config = dict(
    hidden_size=256,
    num_attention_heads=2,
    hidden_act='tanh_gelu',
    norm='layernorm',
    init_std_qkv=0.0287,
    lr_head=0.0122,
    final_lr_fraction=0.0,
    doc_mask=False,
)
Each number is 500 + 40 x the weight over its row's rms, rounded and kept within 0 to 999. Layers, rows and columns count from 0. Numbers have three digits each. The size before them is the row's rms in percent of the matrix's.

# layer 7 attention key, 256x256, rms 0.106, rows 124-127, columns 192-255
107:443510488495449532560507544495465475458494491493550456419584541601553458526473550497476478438439491508542514447470565498491495478536531463461520534456456500474513442490457542549526485501537473
118:444510533446517534467579439545495523471498554554539497505424488411544534459541488574493490483454497457453559455545476506453452511472518522518534521477455485486414479535560498539482548537576480
115:420479562528479529497456490529496515524484536500536501578445458553569492477498518582520551541460533496473446629504483550528522462541551470414557450543526525480572509517480498483463489458495558
111:470482417556560494499459455484492526512516482547549453555573466431455461542496531560531494506488495484529498463482457472551493454487561500482459417525555511483566545473535558531507472469559512
# layer 7 attention query, 256x256, rms 0.104, rows 125-127, columns 192-255
113:524534443458515567523510481450480506433470568495529527513509559499491511495500441533561569452469495420473509430473493483510532524503500556416492390507547483527551495515547501451488537460542535
107:541557520546548499542539533500526495484542476455486479551470481484471537517389454451541424431508550499464455499534501476443540502528483459470545526464524520508460452479445517506484390540560506
105:459464536538474463430511442532518546533539439502498500560503487439498516424517492534446501562561562495522432526494532526459538443492499459493496476506522516557596505508457466544481495442479540
# layer 7 attention value, 256x256, rms 0.0974, rows 0-103, columns 192-255
100:486514450504484521480456527441473464504397466547500465453525490510505414445522557480489527482493554471513473458498560497515517443484548548486578546554534482460535409496508483475430481564452546
093:501435513460495495469521479588462470482502520485528523469470545515492537567487452512478502505427471454473457528441541438464465508438570539503549511518474505543561421521548528536485487541503489
102:540512567570499458477429551505468459533479422496499492493429528471553574477465507503500591564505519417507539540469495440465517436406470475477512395529475558480509521529495498492494448510472512
103:410575476470511578545507475510543489483492462507531574475495530462433520595484454460527518534551517505561417518496495445564546456545495441463505417511489569463574498489445485493496485507480484
113:453518428530607432575495460518498493477521522413445505490509451472453454577526427431523576603576458506509498484529509483568473443520558519475484554486495479525494523535491533428578446530528523
096:461506461496405474457469488579533542526505468440502496557526560550515473450502430492493514510531553493538486458522578550453545542511444558481472474442487472556520490502444536474423549473480498
100:517460459576484434543487474539544465514508484502545481468528543534466516527519509417429459541481541516576493571454447510558529443492482517518395466500533494446451454493520455494463499573542518
100:507557466493503515511482545457548444513461506505519520470427473539533462464434573518490538588481591498451547492416542587519529503415530496477487467465471494434505539502443475552533493472501457
103:538488448462472495452481470517520486493409422422489570504480385398490548466576513489497528532487473490460496517485495449499553556591485486428512540534466495502414466548460460555452471534457471
104:590510459529525455454499453478553493401503503418441625548492473459531522511540471514480500543610494469510438484569532545439527558496434483554520482528468493507499502484492532491526491482539511
110:534512472491464452480591515509541463567486515453440561509424510494423526485442495404505431442454429544561544505535510580560569525551513546543521526529494560497427435547473531495490437493536481
103:506488455499488455479533477439468538535497582499462541517473475515470496516510498459490508395530551483578538491425500528494500572526469459523510605445530519485516437524495470472456552561534546
099:496541567478487409496507461500418481442413515466456551514456540456500541431480527505492537518524483625499522506528508446541501486475537493502526564490549508477504480476582574462557561508477511
098:523403471556528524533529526591477462454533517423522456513429530479479493558469498512567522512592536471472463548531510545482521446480499549481541466562488526469477485498535522466555483512543517
107:472544549543502545454523539593506495486519482580432449503457531500551506512515568480535501509548478427508557460550412462467428516543452465518486420449501505570550553463530472488492491528444475
107:469522446502491454486535494510465551479531587505517518515563557534443494563500487524447473482494485613500461464498539497499404447545472561476542532532492463539439514523459497481473460529470486
112:501484444484535478468544486551445478567440457529519506566482455490546439495503569580549493496495487442495461516502495518399395531509483503541488430502558542527515476474507464496562477485498529
103:466520563449449488515476467547506531558532505493506564501489623450505460569559495466532511505573443521483447602493502529538539507500537411458537499464464433467556453507563460488543545516560537
092:505521496515485506440503447534507462521500399494541482508506547442533521495485495546489475477540484476542453569511491470528518546478527434488428513484481411458554459551515438515539545468562589
094:474517417466470543476521493389518480451465544504506536530477537490431574564502458483436518428525560512469438509528553527450500514488471457427488474524493535503476463534540484481510527540487509
098:509561504535404543517503490483505511526476454506554504563502481488516544454520544535461428484541510450428488538561512520459469484521452488513521539500482514537429418502492516521545474562518519
103:515534498459511400525568439513506570539446461492553489508514466469537551505479464473534553526508436540523529488568494473484494526502481454463531506509460542531449539525489447456580510492536507
103:560519528520489514507466477491523513518521491417435531485510485464534471472439488491521591505505523518480487459484444543515495483502483527497429516449499521559474465498526478436522478438485493
103:486500463479448534449484440537502484525467404483525494449446526439444554425426506467479485502492476536513530500498497572463549514484513549466505468509536513610515432486491434475434526479463506
103:462475561522547552466517511449473495484565471563533498496444509455422494549575515490495442406421500466523521545488502539512538513450492516525528508459573479427525549553489562512436516512486553
101:536518499466587544486518488555565536528540506496501525497452439442514487490493509545525466468489549487517490505565470471463472479531443464514510489458536517549512508560430460528481581458539421
103:479467458540491517502496491480548509510456576456513520412450548544481487545415433479455549454456449512483511432486539527479529410455475526519536491461496518557488472459502482466510551467587477
111:511524523525486485491476509523489524549442486463588498537492543494527468443423465490506569476604574500520547576500516529504559432553486546480560561489452524456432491495528528544543482521545512
106:453476483485572553484509516546458468514481448574523466495470486494534548554493492524460514534487481436531459505485458528530476477504525541525487518494547446478542529510493482484446458441430507
109:471507567529470503505488492457517496492533503564420570449524486522537544500506445469487449544424476462515509447468461545478484496468470481512523461475471466452446516489445517491441489572480484
101:484529483464471503506574480507493410508605460432495529521481449434511560497538456569509528546489506480473476542556435550438434510430447393491557521481469467435507429518488494509536555514495508
094:514433533529499592520475469497400451518564519494564468512527494513460504498515507511490541542531498512554525502512510487453530584458540483509528539546485519449489538437516504589560464547553485
102:550490481437616487499506503461449546473509507516545478481489488472392553505563501477510499518487468482450490548516514433543574483507446483500566477442603551480488461497572552528546524560489544
105:452530577532503534525565540485450473447573471512522435504489476441531463559510532523488465500626586464498475516529579545473538499525472522471462494472488503494571489550466514502419530495471511
097:450480524406502419455531467522465534500543511539529474570571518491538476506578508529513515489516472494494444518503570480561480443502517411490464534569504555505471538458477485572490398542540541
098:485509495499445436472554496449465508450523506472505510511454443479511535539466492496516542526459476507449452457543516584531517463464474485504439459513504534479433446532472483527525445417542553
111:584520516473515486510527447544498461534515529527553505502434512495454468400474531522511442540514541454554518487508482440466512437523478581520482524473488509492521545525546496498502507505497539
109:509444528465508515502438526442482522487487516551466491485513414544505595517523500473524457476489506453518440469529523492463472541510559489498480514492536566545503524495404536546481516460508434
111:518459489510500459535504459511465586488533498448573507495575500426454420495409558496486496550510458510485460529542575513550524595471512417473507512528480505444500529504502473584570560567486494
103:470508518462560523486420527497477497499502427497507530581503527550529569505461484496513478527434476562476492522487497414526455512515558548513438575497495499454614479520547466523426504483541488
109:488472449416509540507573486454509474504495468522540510504438463498466397375450520492445504488510529556486454494451456513441475581455536488499547491478538543524483470504544510459504503530405523
107:509538467411470560471498473491493429528500494571527431429499541543479530490529510562468499547495541497551477521467486503486596473474425500513466470516437535414487492471522544557546460513474447
102:552523547495463437503503494513460522512472454489531501534611472499489415487456486469468506621585530532474589559525469490483488482489466492490537455525494451452519469515494454522458578530459437
107:483463495494448491486516485436477536482452501453457585502492459501449516439526507442489506444468461530490502511501542528539468530507501525479547499584481546487412525552474487456505527501478499
100:494499491463455561474517461479525514505453483450512497480523523540495529488526465499549558533464550486415540518564461506487439467497487500503543465519535466473490478454534439531560581473456569
109:523463493513482475535548506464541461445412561497480555526448479521535563508493448469511601492535478555479598479468536510524569449494479483500491525452496458438524542473531570508530511547550451
098:441541471522496519491525467414529479519506475493479500515561516462487431507443496537533618513512563541516494524541585573499487511526475476504547513466505484475502445529503484494496423503524476
103:568459504505475546502487489476477526526446464421494512473546532485487514518488475474534521432517469486522493510512472466489494563513518500495490485470437572468521490464415396488478518466467514
100:554448373509466489461501473543499509549502419517541560512513461482492520525512505445476544474503500456390513470463447509504471492566434461522497551492503474497498428527386442507490409507488502
106:515448501511545515523482509566483447503496491521574475446482418428525561495518557472536513510465468517488510494458471480554562512408495474460566453512574564515511483498499493524490503488518523
104:444431529462440497516538536447502474459566518438496513537543455417506484467495550520481530456498510476469553512491451565474538558489505475593509528481588494455509474518521523472500531569480517
104:504464467529497586502541594575495573574530545520424501529481502529503474488526554464528508579440416509448473507607436483532462502465493447496487447458519494523522504437480543499517479560463499
099:475540532534487394457486503561546548579452476424451491471449533573566486454500464468518568487508502439435488475464497525414510497507503431426480423545475425532435483484458464480488587472478542
103:460517530530479446510509474502440468508480492472500561542496444467575476538437492506489457460455520517502529467514545490468450500512527516490466599549533530543534522528442544475432589438642499
102:574540475465554495494539463526463461487522584481481460463408456547519466466532497541492426524537516511595554504482472488493479486476541543488531550536454506521565489478504516488511427501529546
102:505484503524501504533565488487563456492469451499508516550453577547517523513541448538504438512483542489494586466429571499534469497441484479571459502535500494533464532439495573435490488498500503
109:522592464516520459509595501552584450534527513464538476512507501594427451531503404538494498501507468473552476491468534533424525488532589546426516556474486478546499438546520475535483497503477503
096:486458466578490515435476450514536493466474536548514491530522437550498473518545461519564540486608564523429526512467502492540498466479466537472520457422474467499524504532473535521444478543520553
103:445533532465546450442580419472537445428590506513479479507543515448514471456446492498488507487442531503528519496450529519456450503502535532404518476540479522484448431410461548464508565478441477
096:495484482530527461513471567495543453505460537581485499573521512463457479477506518439459448504488501466580521473450451469439498507549550534501488452536567496429517490422526561393501477523466520
099:498523582542475558509478478502469489424461578562537518452547528518461489556482539557455479485463513448492443460488499491491544549525511427479533471506542506580521537525438495538511501419442500
102:446509509550530503569440479502436518478559444514480483506493549522479517530476453441414548523500558529527510452589523481517520447490470375533463531537500548442506565503579549514472555491563536
107:502438473523516482523443464483530464534558487512463516539486504560476591533456504516490510499542490448472539482505551434517533411464499463504459493509553540463567493504399529501485489504489422
100:552436523472424492547460469464524483560521523471506524508526557516519444530550455545482427551531539499558489412493516589484472482543520513459497468532475485553478482529453479504453546425467508
096:533502508479444504518557520494409533512462516471442413530481539469507521515464577534509513529519523475522503422449433563475472519524479463561489494489512383457527553482490531489433484464541539
105:508500575565503481526516562480492445457477468567484548584494455491428546528436573516452467549516539439490518500532512477473528506447549524482533516508458443561514529515517488513506476479513566
107:505522525516476455528550448491467485454508471517489531431516441569518456376531447583515452514559496481448503496511456525509475421491468574503537520498516613408480599551492453447530479512532502
104:556504427477497474466458513534533554425543494500449507496480479474478538515465528479529558574468522506461470441497535415480495509467529460542520511494550485527449537452492521445495532489515409
108:503618534493482548533402544503471466531460447484475431468497531500478464392444485446548570487536489541507573510459464483445532511516570541472525480524471523570497449436502510490475462525489542
103:528478533539440431466516583589585515484520512425517452522483536488510472449476523573561494465464506478452543531559504509624530531502478496491510547522531531473447465561499481403458514485536496
101:511493507575487478481534566462462456532440535522542496475484513492488544514489560484504595496492502473513466552441512507563462554529496527463523533469494554538506462511475502460498536567476495
104:483561502501501495586469529442514526431516465538522507490549525481517498510546505499531514448445508515467484510523451500473478555454472432499467556488533518523555490440492507531519540483533533
102:488501496495496461435529523498476531464556518494544482479459440500436526476507539490530525477427510518493513472428597506510565464545405456546498464527515587534500500518563566485497531480499504
100:470482482488459499445540550539431505504476483517477530588492494585549480457528448480449485494474477528525523419483579550491532555481540496501547515487473544472461483491495521508408565454481591
098:542521514531538543514496454499422483537513570521455530522561549505493513552524509541557571474444520521539509419483505556507501464495522535446499490495489521523544529417482530534534552550551506
100:458499462484471484471525461545524364490537448507501556527499521526467519479416428523524474504421490549517451536499442524498477455502470453505544504507497483518477519452497500495472549579600504
097:498464485461519555475501486563545494529555496580513479485501497425508618581526396525541570504464513559494571565458586464496463545491492401471443504420455515518481459501515488489499409546551552
099:529499466424510515516462481519460514514472528491518503547517473511508467492529496511537525555494520434532544423556560462477532479499534499501525574513504504484503493613492526477441537475450485
112:464543515548534501460528540539489535554464556530478501480488475540595501594507462444456571498515494450541456521524522528508501435530564484433464531456453523495511476511507501385478468483546479
104:465451451467512528478515456497547574521433450535485427489437508480491453566495442543508481516517471442483486453534450589495509514505424528463560463535364500500544529449489448494459439504509533
091:422449523445447467516488580486462489449462519512494501500446505489513489468538514495513559468508462468475476546540590515471522524549539508543488442513522529491485531528536562506514464452484450
102:489491509485481467454510531509514364463476488536530486490552539517561516503439448547559508379495429456517515517495540526424493494530559577464486509490499481442502435553499483468441469574552550
104:475434556499548523481600465553471547551496458469533443503440463505476500565462543499475478502542499477504528495501478478523458562565434500481475513466496516476518472457481444513524475503550467
105:509502497466513477458461400437516477557510509491408478524484566486503469511528485535479570508517536466421488408523519427472494444537433437505550518529467543463555530509478455474497499590518527
110:530475469476484499513461552484515486476483520506552469513459504461524445491463462477514463537493527551467478555452523450487539478474517496498493420517499535551520491510403446462485555454543547
105:538479513501517484516472427456520517564459448472469537531549504464457564497466463559486467559470547525490465465514504497525541503422494430557511546473488496531542489527495521571519492507457506
101:496552521581482505510542502549435467504495490498535439489428487560513485538481509464480439435485540498491499506455545474489518509516458518525525477478519554478567521471565599541513536436499464
096:468491560546503559475519459456513447469474485464498461479494525485563597456517494475547388514472505587467554474535564514395513437474528487463539571476461555470548446438410508523515489513517457
105:509487567512465510491446460420563478453495498491453572548526554539495528532488500473447537477506443512467503510521499547485481542513579569456439496399494479434435490537418484553492468447515424
099:593432525431448468520467509541569479488556494530459510460506478543487523486461491500592443466556522546528542538503447534506483472502476548560475533520509580508513415464511550421509467527480491
107:576468502567478487506539514451503486517529515572395476443520486515551428400517476494493537474539517480470520478536463517487541547496494506508487503409489481478532558453445576467479538482459586
103:470517491506517514453514511530411478532461503509496526463455494473521518557533505503393462419499497406547496486436434571484536464495515437560486497522474510584570502474449476472500467457516549
099:517464509515477474540452457478389415523438524463492451501529558604522481558597545502533529578476504551505481509434542548495513492545587542515468479514506511589553491486474533484462496432500490
104:435483443497502539483492462407501522489522489472519535544466541526513483502536523499442471484514559504499485511559530531470570521506528515574500501456513484512491474400513414504450591518512503
105:466490521529523391474519562469536535494470487512534510491497447517590466461484469526498530485545441481577499532446560490480513572530535445570520544558498526466493484504486515537479482569489507
104:542541477508541489477515512459441570487541527500469510514458480507545580511488474567474484522452517505414550534515471553536440455557541573463483497482452490481545489484429455477464509431523423
098:549482457515535506559521516487562549497538497480554505440516543509482466527503473484541522445488518425484512505495444545491476510465475456546497497481477500515549494459576550563497504399558479
095:479459435503513525469542533452522438509562531475464474515505444599527506542547515463566539439495564562545471438516546538546496505503462497551542515434518456527559574469493504531535535570511432
101:470576478501469449564437443551439480478421457507448535462531545552478468519463457453461552491566440499438475498513429480467487558466544579487541491479500464461569538513506517487502455481524523
099:534565448442428471568498457504465528497460552460505511467471431462500491485458548558546509528492519509524496497522508484475514439443485411502554415447485533534436547496484513519455508553570414
109:552496489579474503505508486526491446441508442499537569506503511508528456480524506449492469494451569444507498440448486511493511508478496506444507478467518453503524508522400463501449524467500506
113:524451477503509554490495476450535550425515524454465459490469507487502549398471455480543483513519470458468469460497571474524539473441505515526474501480575499461578447519477530506468526455521529
105:450450504510467512484511504547478461501502495574444528495538434469456496493549490501503511480438567492580487508434506475478483487494504560467472445495519536455467470499483585473501444491518440
096:498426561520501563484435509434523523484554466447502437452515449513521486466506485439487549512455453480577509549538446470545538464543467505512499446555459552418519482540541579513445492469578502
# layer 7 attention output (transposed), 256x256, rms 0.156, rows 0-102, columns 192-255
103:529539495509529416517542491495533550501466468517543518475445440387492484446575531527485513475477515487483576523516437504490419496498549460509487443464503473463526496556512457558543519475479520
095:504488548507497549517542532489527542509480536475491548482524485414528500584514424509493460509456521556574454525444512428541488496460490525499508514519479441480544477458533507489498501570482531
102:553530465514520461491467466528435471499509545538446489453431434496491545454438494444520489535440529537497477549463486464519594430441538507456455452556450575466494456465539406541443509421498431
100:446562430556499549511517441533454492469443498506466524492520544503444510504558449439497569526514541468521455467510510464462523506511541570489491489535483537570444468493494518501483558486503502
107:472541487457593477487484467486429500583547492446498549485520532488395512482483563450468538547499537530491492556436497547538480544463531544535481407522499475501509498584496543428485511543481492
100:506519514519484478549483511494461463512533471468523497545433461509451541440516492481533573516492551471519405512528611479487522450529514456496478505509559469502564545457425603489513479457572453
095:512550375569482477536544490482506484547549462479440449524495477473555538509498517427438474486528516482401590448448506450491493461575538467502519434551510528446452558489472465476483509513448494
097:459526546493470551459479523525487462555520523500476524447515550469556586473515539503456546485506583524484548494428497408505535505506499564494526525557506500549490408495448478557504421541495443
100:558471497426435544486521475480513445519481493467494556454593457541540581521500517534487401506442553545446538463498430461547494513505458456472530463479494449498420480417508518505523489459489521
099:539492487562502536524457481549503580506516470494424543477489555485509527456543546495482451440538537484467439501511587451490539560484496518556451538460501546513559583555486533595544542430538551
109:506503455502544460544507547435541522457513476545521492481500510483429569509465501464496459539512496427483362496428560470515517499480533503500508481443447530482512471450448544572562503489518527
103:549540461481533528499483438468435486514558516455485461545463461537565428548486487601451493465478504447534477428579514510524494433530504535484451584547452550490480482520471506536523581483544564
099:473511453456485563437435424426486558523495539537436515528509520469500477568499589488481492525418525459487447479443421503505486493450499564552535491423566495529468436456479485483526444493577553
098:534553446395547496502483495533424486495472516525435475471490511411442469455465530513559514536480533471575446492476523522494439455485460474509560570540505498519508501497476451545537455515474507
101:491548452500437511563459503579495494525471476475473491495450455520508505519482500530512468453479442569511458450511503479433517551542457569525493450542480526507515497448564502431476532482510555
099:497492482463479538488502484431526456472546483509510439482502495539471511493512452474535500482456503498503533473532489511536516492446536518523431469513504484547538529500435515391532488557440466
107:510539542493529536483499468578524446584508487557522519516512464581553495533514501538504443462474525511506534534457538442450433449538447490473548527526580511564520493441453516544483574491515438
104:469626572451459449488520483514462481513555507484466504533602483487487549487572550445498515475564480486513429464564495570508514519463506503466524543478547463443507533564519486486452545425487547
095:501517482426531544468426446511473492370510512483474450444563540498475409453507480522532517481497539452490493511480521434429527503478491446517493484480547479411567541467449490532476494489514476
099:519512473451413493532487494485528529510516472482538522482538469416493415511523543544530555443535432520531482450497497527534548485483543480505440538387527518522459518457528438539485536582495554
098:522546552502565554536545482513585487499515463493500504486474547513477488485535593511558447469529483508564525511522523534469487487484604443497454476491533588507406576476528522505501553494478532
101:508502495490552536456573534519494465459519530460505524507535572579495519505499514489508498558462472531538485584467418527510503528500421498577496472344493443529500511493539514500529526534542542
098:465552513502480481527460466535486468500519464480485478451495551522457457442508530532490510525556543500507536507434461520520464545481502501525543503493549539415476579481520473538517511449577562
099:580538524514571485551621532513472519546554473441557493596525502483513433493458446516478536525541478489536558520455515513461514489438451511483447501572447528573418463458506434537491535482523498
100:496471519528547476423468491534529504489439423461461431492518519505421445512511545486441470523529467461467462437513479488473543464521544477477480585557467515535541464568445524593532440531486504
101:414541475479536397519504486469529448483427453439530526526518510455513506501614543510488454499476448479529431472487540492533504466576507469510519430512469515535594517479446544476539587557515453
102:435475499476455450505499476508473493509572496475529567499525517457490460479491519561608532529488478538533526506489463541471490469493508559536549523537493515542520448442469493368566549460507532
106:478530397495501532473485492568473540559588513496479503471511443450478513480484493461533472570385537481516481501518422588464453425510472555461549430522510518488476507529524492519523493480484499
103:525538548428549463538479517514502501469508572568575502511512443477501527542499450538523415535500541533561540483496468439441506491498540538534465506504460475465475470442523424514543521480508488
106:478518485609531594529460523539504512526474523470539482527534437530473489497485482521513525496453516464511546438411494553483467434478585455502588541488462500501429481545541529587573512571463542
096:569498549529553536517490470471478409500503523531471515509450422498530565519510470491446520501505543462421542501492568531498557542509524495578519562528572531458481466467471512534462585466541519
100:509505521538515537452514465485482459497445504506495472476545533493489471526494505508487505564566489519514437584442530508500543474478498458567552484463487481488506583472467466525567430535538479
105:583533519486430454463473455487427507470506506498518429433522467527435494476502533465493510456481429509481476452473537477455466440512507557452544515486479513532425553439570589478469461526502527
100:592540487478543559520495567478575463487401536477572465486515506454504464507554497482498528496550539518438498552525546459484573502503508465520478467455500500565529466437451495527536530546530571
094:514454489534471573528454509456497507519511562517502492492552501530508505529539632492549573547519493573511444542467519544493520502513534496472458514527507446458493511518637522549468434553489494
098:551526498456415499532480520467478477442514554496493501404509584478529500523449514569514484547538504476511526498509440508529537525512516446614471466444522471526468495517471500559557495527489507
106:456550559573564469520457548505564596552513546500477491466460491545446473431522499557477504500496556480526484454467546472548521519564410595496603436494520483482492554525528488498458579522505472
100:505479480519551538480519531489448540436442498445609505500551569498433511526504524550510500528513484461471462436453465537500450472567530493526439512473480461505527448446481554494450485447467495
104:490483484481534579469522507496515577433528506451528510526525523414457452581608513452446521465494484489529546568510528502496483621475470513485481475437418462446455502519483531561553604495487523
095:457474530437512446536471452543478542472488526520512468574509521472533557455552486493419523492481492461461499456509541502542518494574468554521524510505457522562538514500530421543458445498543508
105:529600488563466523562430442507539539452531527493490510474457464518503456514522417479557494465506492438457594535475590478492487547487495515553544554509517530522476475480448505478551403575457480
104:501450470518520521503491494460513479502464521565496527463513500530543502536495558479508511468463561499506504479463532581477521479544507542523488436460522525495396482549480454514508544480532493
099:541484500474519535485446437557481488558456513536516523489530467575533523490520486488431502557522423481564483465483514546477484554465446431458538446571454445503506513429506554502545573500490532
100:509483512498530483482452428582449503487445548525559574499492492470454433457513512500474442431477491516510510466483451482579486513488457542413529511560517502547471470510479492480522546518489513
100:564463523519488518506547493531417537537494461549443536476455573572465572540531558496438504508500482500497577530529587462409444533496463481573541562505520508484430567534498481469537531465514513
101:519468422448465521536512505556484455510584530525570487505575550437434472461508477564531466454516550547513645375528430531537524515455520558572502454479546530517436534509511519518491452473520501
096:463444443535486466502540442475492484526490527455384542505533497460594401524480488529504504490495551481526514509482549504508522481477573551486503476514465500500480496516543454531442459590554500
100:478431606502537459470525527485457429548431520439488540488601458481447530482570450474486489501551477526496522497486534456564516561480512490418483541417458554489488496516524501509479418462518523
097:567499500462525504478509435500524450466552519482476523439411523557480552482529496486500484563482532469440493512578518457503537561554527423468502453480495566467468395508528570586517501534462479
105:521467476519551511500576459561481478502518564499524483533511471454509548471526479418496506498493471471484500536423462497551518449503483452474536570498503539521485484478558481488437500502485528
104:501549558552492555509505552507441382516501512439433457450426492440537509491485482454510467475458485525482490499507510581496469469592523445514529495564461434466551542533535502533565489543525478
101:507540503516525509508499559503551468503449496522398522521493516564567442504491563390481520476505482518488592530495485455544456537514491554563497480566463511517518457453540576557521489458478422
101:537520519487484445524551435565511441447603503483521510477537489536522531486476502466506496534490481502545493553484570489499529452431473450514525513561525427558485497448479487518432576424507486
101:455443465531434472496489509471476474516456543462539469495406543452527512500509519521509436496481510561539486514468433470446478484484476458429378498480509512579549510510464503534501526496504519
096:491464497523529534506482473459480532537531545556486473452484431447495556499461505525522491450521569529514508522544481444407485541447469472516508517517396541461530509466521428459407520531537482
101:474517493493451482521611569500526552453472496523480493513490466490540496501464481525549527534509494494559490555470545596475458500487563541542503430513584523555508462457497529494517444390461520
107:530537574492528478543494485492520498505583485456533492566531540454489474482476471523475530537502532456531473461450519502405503580467485373505490487524511515470470446477445479468461470543439632
098:536464541449507439455484467515551505555557519538510531455470499545452495461535564498560496506486571521539459489480530583542508473478574497511515435510485535499483469475485524520469451536497489
099:475489493531454558488523427482589458457560512480505473464495546513417494510508570531472515519508519435530491480565576539511501488513481605512529570491409474490462402522435450504478460523446495
099:409459530538467542526538498553506547494457490496459475523561549489457490550493483463494445472530469526495474557499532465532447441465528476433537539524461575542520494508509513512447529392464480
095:502486546496466481439449512507504505500450528594469519499449493477539424522439507599454540530462461492427437472568471445445547525513526478407441497433529527508456506565561562535504520515513517
098:531563424454582423540513534416490536525486534412491501570520456478501491527476407509481515559484502533534481372494442531438490531441508502505421446511506522545550486534557507471515448513491511
106:479524511533467421513484558556467434425582529492513529522493549534477553506512456468551472504448541506498528447498496467513461456449553503554445466496528596527513513468622484528501474525534547
096:516476480477457502549476515495504567521506494545507498537470469584459471525478485494496485478551481518519468484472549484481528419453496515549464505547594524438494521589492485544537538436513498
096:453537517489453480508538502504448515474519532518462462491559450572598537485465543540513532568553497506511510480452460467467505503557494547434543467493497526515544476533468485458502490531506449
100:466425507508513540573532516452453539550429478509447509508438539485452494519453543564486562514533529553521469449477484498523501519434520488488490525456522409469452508528482440494554549467482527
103:491488561522487513495521556493385571550496473542521492518563497571420411439450508527480513490546462499544458503513477577546505530472549478554513458507549565472502505496466576409472410521488523
105:503527512491499452486493520487497444432548429510511579511468518487534475449409435507504518519506544505462457447501539490446539515464501491502538519520474510559474416483482519533499515530467491
100:455525527579484495507576459509544459546465460510466509404499454469561458466493554493532536515489470421550534502528535488593521491454427532512517532476489459501505493471517518531443451486551555
101:557536516584482467405513550553546526426474469484506485522526486466536532488482465429469511520526505495480510500487547545563498566457499526461468546558477477467570505586548461446561482423502524
103:392499443499546452411549449442446442470499460551480460448425539488476544529515541437505482418556447523506470468485444535556525501573485442547418492499488516414471525472500514515486599527563487
101:486551429441496492460513499485506510567448497490475508505447527495523471514470481453518489430478452401458479541499468487488496549527464481507497504523571545455483541590443514485490442526546473
103:586509459503524469511464527499465433458440448460532527527489538500475495418496520486508543569506516418496486486478499448518471414472469492567448497576461493474457463527498557494572543445522494
100:478479520473516480544510474494442484448532499562520507496473535476439504491525440542506492515571502509489461506491436527544498496484484553451492514555506512499501447508457476494619490453517487
101:476577499453501417487554486524492465533469471514446507518458501499430482432510461454488465597522491499483465509524545520494507456501510515524505585476514427546522488573486449455492570559553559
103:451506522481537508462538526564564424509468512386433528439518515481519520520459481503462519482496512438596531472485495491461466513497512424534523497498493509495504501562547496530523537505508494
096:474464533507551480523502437508484492430538430468456451511525479505446504549532500508539479516513512493458469516531467475498521427487519451483493594501568430452538500501591533553473456503479486
097:482498596466542511581518521561505541500505574505532543500488515430498487513479493570500494557476504537601537474509528446511573516535521521449465456535494485467429469506510524442517478534583534
110:517509588525515472478498480498478539527510494480540469567585490456480452486477500440535526477482550554481458455581447469469451576465470487565475425550431486514526500532519522557482493486511537
104:482486493489533577513493530535512504471474596397510505508482514528548531536423627593523544445571533547496502503453557509501529449441549480459488457532487552536530486484501449465539474507448489
097:498451511472513502474504563461465473495408503476488476533581492522463465540553482537537538512508509531413529502498508489518604545470509439507509531576520470512538562458528464522478492487572454
102:450515524407460492470487478574535465508563539535513507544554529529512524542499501511501570487517462480467444482523519469516546500520497518460509526483482467453482467547450446522466521528547476
102:505499435501524516526514442501502581533512422465441531539518475554509513557420497513442498483466583511491531511423544535476484530511582487484478497442458486433487494451437409517530507548498492
103:509508548497466484499520505472482519509422551449467534589505448494474513488519491478528537493470546546482509496572547504548479538498440491518453493465560500509522451539520421523503478470499536
104:491487524482422466494410490447504466490492511478551522528485516481435558507544512517504541489592528444524544499529475486459541422493493514467535419499534463542557511441546503492472594456491509
101:459468506492508471509500485523521586436492530483493550519453512482525521524485464517517524522530543465468434520582497547466510498482502490501482511516503552469491525515572472517442547533474516
101:428514528529528465539480500540502504450477530507516499523463569423530477512509522469377538500483462396473491493522604458420503533523488619511451537469517545568514464431513546488522510548475502
096:463486524520416494480498482446521462489460447538523458463443477439459563438449542457535456497527521438539538506394441486459572479451443532544510521447441502441514433493484526500469433517579558
099:491470495514495459464496540503555442493512475537487467474574558473537503496542491468442504555424528549473507503584441504540493522493548505468476525486571541497456589545413539565504472534486497
099:526543486509496506523453511479495434492437535523515540505444482488514541550531540504503452540553558411535533503529509522469473468502498525513444525407436486461510540519527489480541465472540492
099:515510528524479455499510477488462445469535535496437445479520417491408495472477480490559497476536468448378467496565491500469511511474542417468513566524434526509517463457424525517546545476492536
102:530542469467512526465537457489486467539529498549522545491500538491501456546503419551561524489500549481476484468518504479492475438520463499554548611540523473587595443508496464541528471468490534
098:444417527507488437511523499531472506582490475554514450442423503476522415508457487483459517518479474515446478518499496499526561463543457498497489491490503503605531481580560496530480511498476440
101:459467491445490512431505564527495532488484461482575547491430498472514478423467529456512563422459471493482461483487556492542473545539461503536498530517523523508426525462516476525468541473452530
101:473402573482471510448614504441544432495502525548491485470506517496451446517451513490526459521469479449528536491436485523532501488477504450467451533549511479453491490530519574529435514534504479
099:455493497566446552505491558525459515460502477460512501398503535493443498434465542543482464498557590463516524474493414500523448460520486468438493498500478489553567510451464514529470510506526435
101:500583550507552543501472458498491563581518469482451504453541477537568570457459520471561540558534441535466498519453543458434519483525551392444475538480587519477485505491466482405554487493462625
093:454518535453520560485487497443452509528463497421576538497490529523462503516551456499500427502472441431439523515511523486417517486490515461614485504498533582497562468555540561525514503532395536
099:432523494529532488531501472502422522521528589501507507445572505547476494549518572482513433466453538432503449495556494524488470580448560591506470457475522495461498506528483479478440503502495500
098:522424454485487528504533497483531491547494480460514545482466489583500501464419458554505469536470466454491460454524500553441505463541498565458449463528546488508501524502451463481530393592619420
103:426487481518538499495495537503520508441527457539493502536535465431547476486574546518420491519468497527537488458477462444473484574478576514523581516521522541534493439468481518528483490450485440
101:518484535552514515500483491466551596433516465454530506493474548432503522476522442559500403485523566469516497465465520498513531479538486494450432527516557478514511560490502565426562483491502553
101:431508518513496442509466553519548525497443528504501479538482499458512496506437475515520579443427537400505501509480398467529461461550533462522516450574477515485435471515491551520535448503444479